config = dict(
    activation='geglu',
    optimizer='adam_variant',
    lr_head=0.009,
    steps=11384,
)
Each number is 500 + 40 x the weight over its row's rms, rounded and kept within 0 to 999. Layers, rows and columns count from 0. Numbers have three digits each. The size before them is the row's rms in percent of the matrix's.

# layer 2 MLP up, 384x128, rms 0.085, rows 124-140, columns 0-127
094:501482469490488470539498496520484464395407440433501542546483466517528550565480496509495465598582503517552548507541508442520503510475524447491527553517465479527556456458558446480460453488499502410485516444516590493463441502535511473525435458544457453461489472457486480474428522576515457530489574564529522497533478453559471556462465461466501480435478539431505506501524466487518512481498
089:472512459540554450475468484525504518451528496545495476445456480469557565450505470521526562461494569417488529531424484490477440442556492519477484489562501525436484421497507524512440475560532493489554429466514493503486517451499600576495496486537547542489493548519509528575491545507504479451533467466436512495463522504485526592579451527571517444548460513472444479576495489490427532522516
099:487504469507511502506473567499530486509505547469512508437482514459510408509503442533521499506471580471526534529505515496545533462563529503615517533596610483509410453514502488501512539529523516493550568476492464505486550511541503527530404491513506499497498501488466536525486505536523505424503456445542500443513458533528554569522526600504441601547483513481536499445551577464491554480476
090:503477445536515457494540576438522444546537488474578516434512532518510470522494588561497495474522514460525545553475500447479501544564457544448527496459484543493496421443435494470435545463479467517525532489509454552547548480475544492525517446522480465435537531537537490493463498421485545454549489486478582547553489470609518500482533506526452439524517463541478411464485465454482474521560
089:468514558431419469513498503564541542458442492467503481492405601471549513539448488423564518523497517455437474438465514545577465501473508424483469447461492455496490522458537559497450558533559496560465459498569498539528495530465468464469488511471434543521481503476522489536517446516484554501552544520500485447443486560459512480484496528516472512598519536442568518494559514527500515452510
106:437444539493468481482506497562438497517498419548576502509478493488536497527506520528510551526478520510477449407429506549503560535476479494560472528454498468425511541620496424484520565477427470494473575520458548536449422459443492487482510529446532465453526500463526462419513536527572476523494514519591504511467477445503471429478472477567520501483528518501544497535490464521465531468469
094:547504477573527470512510523533532563519540578508499480500600544502458434470440518438510436415481507530511479535512493525471461496526487452466552485472456554410498476519515479510441551502475540540452491550501460555567514496573481571508490517499583549500477429477485433453451550572567489452500542501497532453522564510472571513493483464441484503457494540454478555544463552476505468519508
102:490495518442541446476526569504439467502574482447524509503509483506422555563514489602510451472512491553529461437517497463487540503508466471475489468510444503461419516495489461543560448516479507538483492486506452454521441455469468489463420471535593518525514503466594501417441496451523511505428527474530542508490586556482525534427506466446495502493512532489522535517567605520483474521519
104:516493497558472480514541446451483525585474525509522528511454562444476544480405538550455569489497522511559496438545461434466458562575484515548498540551466478474478466515448502432550524477454461459464513454496462508483604497496497457489533546495510438552497500525456545394503502444488499443467523569500496558601548515483474537448476490480553515528527534535512566507491468528513504543499
093:441513467486448498530501514487480491451501511474429538433516507462480451490514500543488548508474496463470586533521524557508481524418488499605431486404455458466519451457527431463556523493475437505471477555459503512476504481458495501511453552468565536446519460441485481518488465584500488481566544553471498548492544461498628502526507493517508571545482493481512585487514574535443488483513
106:521445515551466446538498516487554456511443522490514439473517449488414451436427532436505480498520480534506533508457548412515524456436525555497522512573475607481452512502470460485474506473475526527544476476510457487530479489493501486509505423555477495479516538530503483541504542468432480488470532528514602540483510592568533480476520466445533468500493483575514466476448399446505415531517
099:531475501435564471476454532473501491470484539545438471513531539539488517444530494546484533513515442552568436510464473536563426487477516482539550574470497565558494559457450456468556498541515463390599546493418482454509525462539511468519526525490535541512505494562494493516458518461458526449482585573507500495500502495490509561455447517477551499449519474521426453472494487449536552473551
091:444520523441540502493467466532554464546559493498467533447499574526500530466462477549567560472494572477531485499506485553431500463509553482555479519522565506511423530500552487500529510471589539499578506450439468413435573434540554517470482548505454459462509543553429566494487493413521492453529520498550480443477502547556511555478482539496434490484423514483497550510500500528514519503496
108:483531531534485528437567431493507474549549450519489461469477454461565543470491469441577481516441494519450407575509556496509554483492505509525509471470546451541478535429507469477489545497462473490507533509550468547474559434459489516512544518547457459463526514480486503529549469538516465481496541470519516415544548539426490484548458484497385418438480515465480547507512540559440561502546
088:477565486519449462460499503515422565543472475520549404474450481481551549453460474560473545498530551560539491463502528458509448514524458442508548531515518465513501454525489519508534469532575453520461554484566483526591453553556540477544505483556492499517471519464531467490503496570555444536473467529521435503515469483457520566471500502550466616532465502518545547471458500426554540450497
115:513561450481464495568430529419524443460519462510482548463614470475482483482502513462597512510434423522477485482463419468454493512522457506472543454489485522507528467495485482515578447410574577518511535530550482456442513517476497443479542503516520512450513481499521454528461528489549535527558472477509576560552457549486489506567565483462515499561498507483518506512502513546587517472482
114:512475478490573482528460558524529529464490542450482477554580502497506459394508481503549459455437494496500491470530564500466449489515565516515422559559483533511439499479512458456440401496466433459475488505563538559414504541464522481480548405536561528507476492532480494517455552439482492475504467510437480452574565544539496490502525526492486549562496435501520543516508495456450473478530
# layer 2 MLP down (transposed), 384x128, rms 0.1, rows 124-140, columns 0-127
091:507543463500496543444514501548491523534636538564530462436451505503506406436527466499514527416454505509476474542487479562514604459510470577533459427471528520466437551524496504550486523482476522572506507506482456488547499504453488511485526506399526477496495510533485534549560495446492476514535484513440485477444490486462547432555499496508487524579582513536527467507566515524500455506545
087:504479510499440539540580535519492502558502540507498523494509517486527434558472453443506514502524421548479498455612537495524521570460500473522504479453505520617519537455473484485547491437512531526503586536473503461507516513443413434470487492529463510515459375467495494427536506520465530527493537503541523465489486509528496455433534431407527536495478544540520473426522517544534462498520
097:511499505507532494493537487547505457474448440489532465550533529534458551491473523545443530508489357513486500426474464491475490499503500507378512540414393508446484531456535530506474458458532486543490455465516524468459445504479520462504467523498497501503530557530555542474491517479460548550516554456486538577439532543454497454434463430509507446494534505521484526598512443510546448537495
092:495548526485461516558464446548476475478527517514534479456523467578490467484491519482487567523500448487442481467600535473470561530451497429505482462495565491531486537543469480538496474487548480460551503512439517490570485407551485516507493576514480423486538567536456407523496499529574450483469549550505455456514467516547521444464392476471564471586522507473499564499496492448507520517473
094:591450453434541495505500450462540460490459501566483518454559448470484546475543420506571498454497487500497465522459484515478445505524504541572534525494456480516477469486514467556552388498547488489499518496432553476437503436499519483544491488484608526528572503477561476380432533454521537538471479489518520524506488488472508496476551478555489505471513436569507585486512527485500521451476
106:492548436493546503529468556537489588490501555529485535538493527473448506569477445482508479510498536471554547611513488494522446501536463511440456434445521469516513434448588498501524467553482530483423441509523483442478544520502509543405494521550478565396457453514493439528522509523525473486526486550499475416502483553449520452470499536489479444515516521457468541464526565528490500442467
098:516442503493520546578431485506512571519492496497476493484608486447441477467470524444454439416462446511518454533432546518449495487537480476409572473473460523512482580539562481483524518493474468518462515532513478496507467597505498589516537520479469525540446504492511487497467516567509448506517575522489494485551469564483440483534474506427487480521533516413555540517487563487519480487573
105:461455546461497477497478560544502498487567488451454456536480537434470565464507533562482422480502511538529454465506431495465517514534464461460413489424441412455468469464551521546561524568551504497498491511484512537499521463455501466456597521532506535467552533482515508439508419522530499532501515536475531523514458470467448560505538493504579505546588444437503491468557508554513557475493
099:431593478476506554448550489444482452515567496522470520454565510505554482466499505502479406580485540485425530540467535521519513475460559509488509511447470432436460490516541515533542477512575528541567489511489459478509457496454518588493470522537477562515455486491484451582533515528485499473423507560500425542492551495491538461471538548513444437451499450521454536450522452463464540470514
088:554603512513533514458508516508507541503527491533577515489522514457503459439537477535487533474493499599511486517512428462451492470535454432436555487534469520567480471549464560550502465492509559448525521444520570487542476449455465458495513461581486508486418503455532543509501536475458551497537514493482499446530398524483481499509533478522501478398532550471446504472556464491579514587509
097:459531539485581510420525451474538461521536521399514506513494548510481490549498577466512570422410545522480503466505470540451485517502551514502451483511611496530496483500470460588490512525499506443580482442475541549457567511512552503531509504534453483546515458486515408429544506530556466478525449514493421466431519515467513459482457517507496546450482505556516475553531535476491480465525
097:566449443509410500520505597539488507556432486478470447452459474414471457470492494480521431515460578456496517497506519485437490537463514525487453518565442531506526523510558569507504540405487581475584506500468464468499501480454448463505485508489474499486539498465482538480520468454475471453498483475598399472475455503567543458484505504497468483444475553507516470510527486547524504579549
094:535532507555427458488501527522446535417487472487507477558499460491490452494481533486465462526502418543465496473506531473575538550467416518413489471474469429468489483497423553512513450524406474543432464525538494586575460549503434495498499493501548539464496471470569479490531547600542535518464512517511463519479557465462511440501502465453573489502570488529515484478448494508519496463556
108:549529560528546436459450490451470516485474474494481427469529451461460523488529421472528529511465557513466436527482438543459515503467547490511473485491528505495570558466509522558514508515489471552492509446561537602495516515496512512507485463416494486534475556451481453418517400513495406500480498494484451564479500497501510528547487513460453520460480469477483599498628496542432510518523
095:489472537505547477517500489586459431476434557510469475506489427527496430516504537452531443515423479598530516506474514534480491418578554549481546531498470511502538433467520470440475527495527501514522423482520483417459571561494509491544478527473500462593577511490501491497449446522462481512503487547545533543476529496522469443505538547443490545536502531502513540617548483530504451486528
106:579474494464437515480459458456479426520578418521449534474533578474547582506480492562453484479517492467473510499475531464511525526530517544521512516505457420502493536457463448537429486428471548521536429464523484450529495524511507538489518483504509531446522508453407391475486512470517497544495487502465565485503474518523455473463547539496554528579469455437463502501463438426483506518421
125:508487498503510462486441456538533540488460598446561488574491467473486516401506492547494509477450483470521477542531498468516509541505478562480501548521491549494488495520474429471451431484436429462503480511522536483417502543500566535504503455578610495511505590495516467521431494504527517539508516478443465532556538495490542485490427533462527561526510397459455515514487530525445592519502
# layer 2 MLP gate, 384x128, rms 0.0811, rows 125-141, columns 0-127
089:553501572535610501520531512484544411539497477502566502486507484578485483512512524498551471569489518499483520529502512454511565551529566521510485535498526510448445485545436524508439505468537503502541520510486508491580530485585512475510492458453521455499562534464469480451455497407461413531453508460511542498601482519510526511456471434492557481442483444542484524525454478388533524490474
111:521464492543559484542501457451527492455496446504576491542587482528493462487490513417498527526498413565506525496473518524485480561530489471487493478521499570512523519453484471459482492507439473476478448498521466403472486501548521480555502475503501505545500538599498533543518508538510551555492540439484448586404456604492446506500417477491551445484455482560566458511504454475576517491499
094:538528499483540483441506567489511502534503495502534504509530502485500548519501492524474489456486566460570554516436495487468446473554462575490516543507427531497543457437490523465513532524447455543464482536579448536479559587483509484527575466530505580479476461485585595498478500473510516496548441458506561510526561500514453555559606507568470489424491507520515446429513488471529506468552
094:566541469447545498498512435496559514532505520503546513477596482523485531448603444548519465417522509483527477551493477544441465474532524565550569509504457513542507469425482427533514429503525436457494517502437532484445502468504516465560447469484584513508498486486619478419428526452556550505490490522482479514505542469463495492532524491504493495454543454540480516421526532518520514517474
102:520570461503535488517525519514539574501479556491460515490503517495469521507512436461530453490468517469536521623527505511507438498526486545508485441516540460591499436351552498475501490573484486471455421489555463491453548541516551533474464516524490555493507497532502469590468499511468539492501470505462471429482469579431530468536502498460446448517491524428422511496524490504504529442454
094:480471450443528559584396485529479488478516469498510478532475469433497490558502465511523511527517515497524504446431525459490512501446464532543474494473475518532469562535519483506564531526539404433521529490542521518413451540461474518471563450505458478546437485496564536534533468494466547522519523493499484499530489541523380501522518515493437460530497494464579436444554448551512591431498
099:414577537495468541504463518533490564492536525517488446494486528560530527470577479433494461483498516421472468528450524459475479536525503475506501511438493472440569511523578522506536530544490509480510458529443505520458497488437499473549578506511529509488538462511464532518501438572458506534508505587449469534486469427458520542533514526517510486569572554471457471412485471538540585463398
102:483439493570526446550450503529498547425489509496538524516461509496466489588580516505497596424486445537534486446516435459515516561488458530525467483537493499520562574489486465453529487493453479512459498437561546523492526531519483460446452449521522505506518475435580550478451467503503577464480526453492537454485601496481418513478445460515532497486553526523568490516447522523514475472572
100:539525442484519490451506503460519500514486456507579521502545496523505486451506515515479511577533519563484475466472472482489436517530477481433580440509523535546489556517491473460495441531481500475524488406528584484499470490462460441470542484556451484434463475483501563501573488498474589485543480505494532510481425584510450462533457475536528499409555521483551535430576487531599559536483
092:547543451518453481573470524523466521518497449613496516447519460494495430493473444478491436578545531516505496532481530440518509471523433507478533513511372498451511552536528511444493510456499531545425470553519440452545448477454464524475469469488537523454462494524495601532417477471486514531453572521532558521573485500535526530488513496483486444448509470448484509471454443497476503562479
100:480550538476563501454457458489529489456535497461472541508498616546498565485508466551478539502525430532560495468501458523534458452483420459521532531462543522495460521499520451457532455642501447508513517496513556527490490493539522434490513522481525531559451524592531449464461550553462552500491552591467535485524520523468468526461442465493552560482509472500486515481471517489540516420561
098:504484421532535516471563473450496481558434564506524545478488505481428503531460526445504483540571551452555555514483473499477527503536498462516528552545470526515512505519444435452441471444444460501508478449520505510508450478451567510562487442510440526546495548467497518482521469483444538512440472523450582525541538426548500530496511518465559535543535498521455415422466423436448471536536
107:525490538456555527480382502518453538450524483536507434533431546452500540531537497511444537532464504534513555429532443559528434516502499468512482465521516518459506481530451534573510470507455509626447486459524537528472474565539471484497419494457557483547515431474526419453466490478451550522494490456517494519518500459511522524481508546508544555520471482472544478444541423478560491530432
096:487492556481459577590516495550482459435532446530524473480468509484545458523480496524513457597482460496521552500514553474505497432552576527478576524476481453525613425453504410462528546512515504473516419511548527444501547557499441505487565516508493488498512471539483487518458509562479440541485508496464535560462502469460505442545564500523512467510516541518480538594516493511518438534547
104:509583481519501578541505553486564536477473514541523421536603425490488490495532494456527453482474505448584539501461423474493440487484443466486528444496470562515537496467507503505550458518551495469449519536511526510474484500506504476488524502515531497493546459504624584537513511555566544473534504482485497575519491478470470490541548495481423460543508503505587513526514521562557549459414
098:473536540464466558415494448549485540521443562424501498470508477424510450516470496517510527504479574504528474507474523548505520560467467513448476520408491471492598515491471471482500482516450458522477531496508433509462448531526454513466491491521596473564519515483488449472480598508468530581477512509546480439465547518509477526511465520442536575473556475410535459440582498524453510514459
103:489539527490539487503449510486504511485464482517529515504465475445531427518528490486436465526568495551482547463504513549483545524485507474534491526498480453562474470507471413532546555522483462541482551580504510540514418464559497579524520491552500537485560414518517448476548471524571485613554513486515503478512481471511447512580427425435441550494499461437491508503492580523561575529497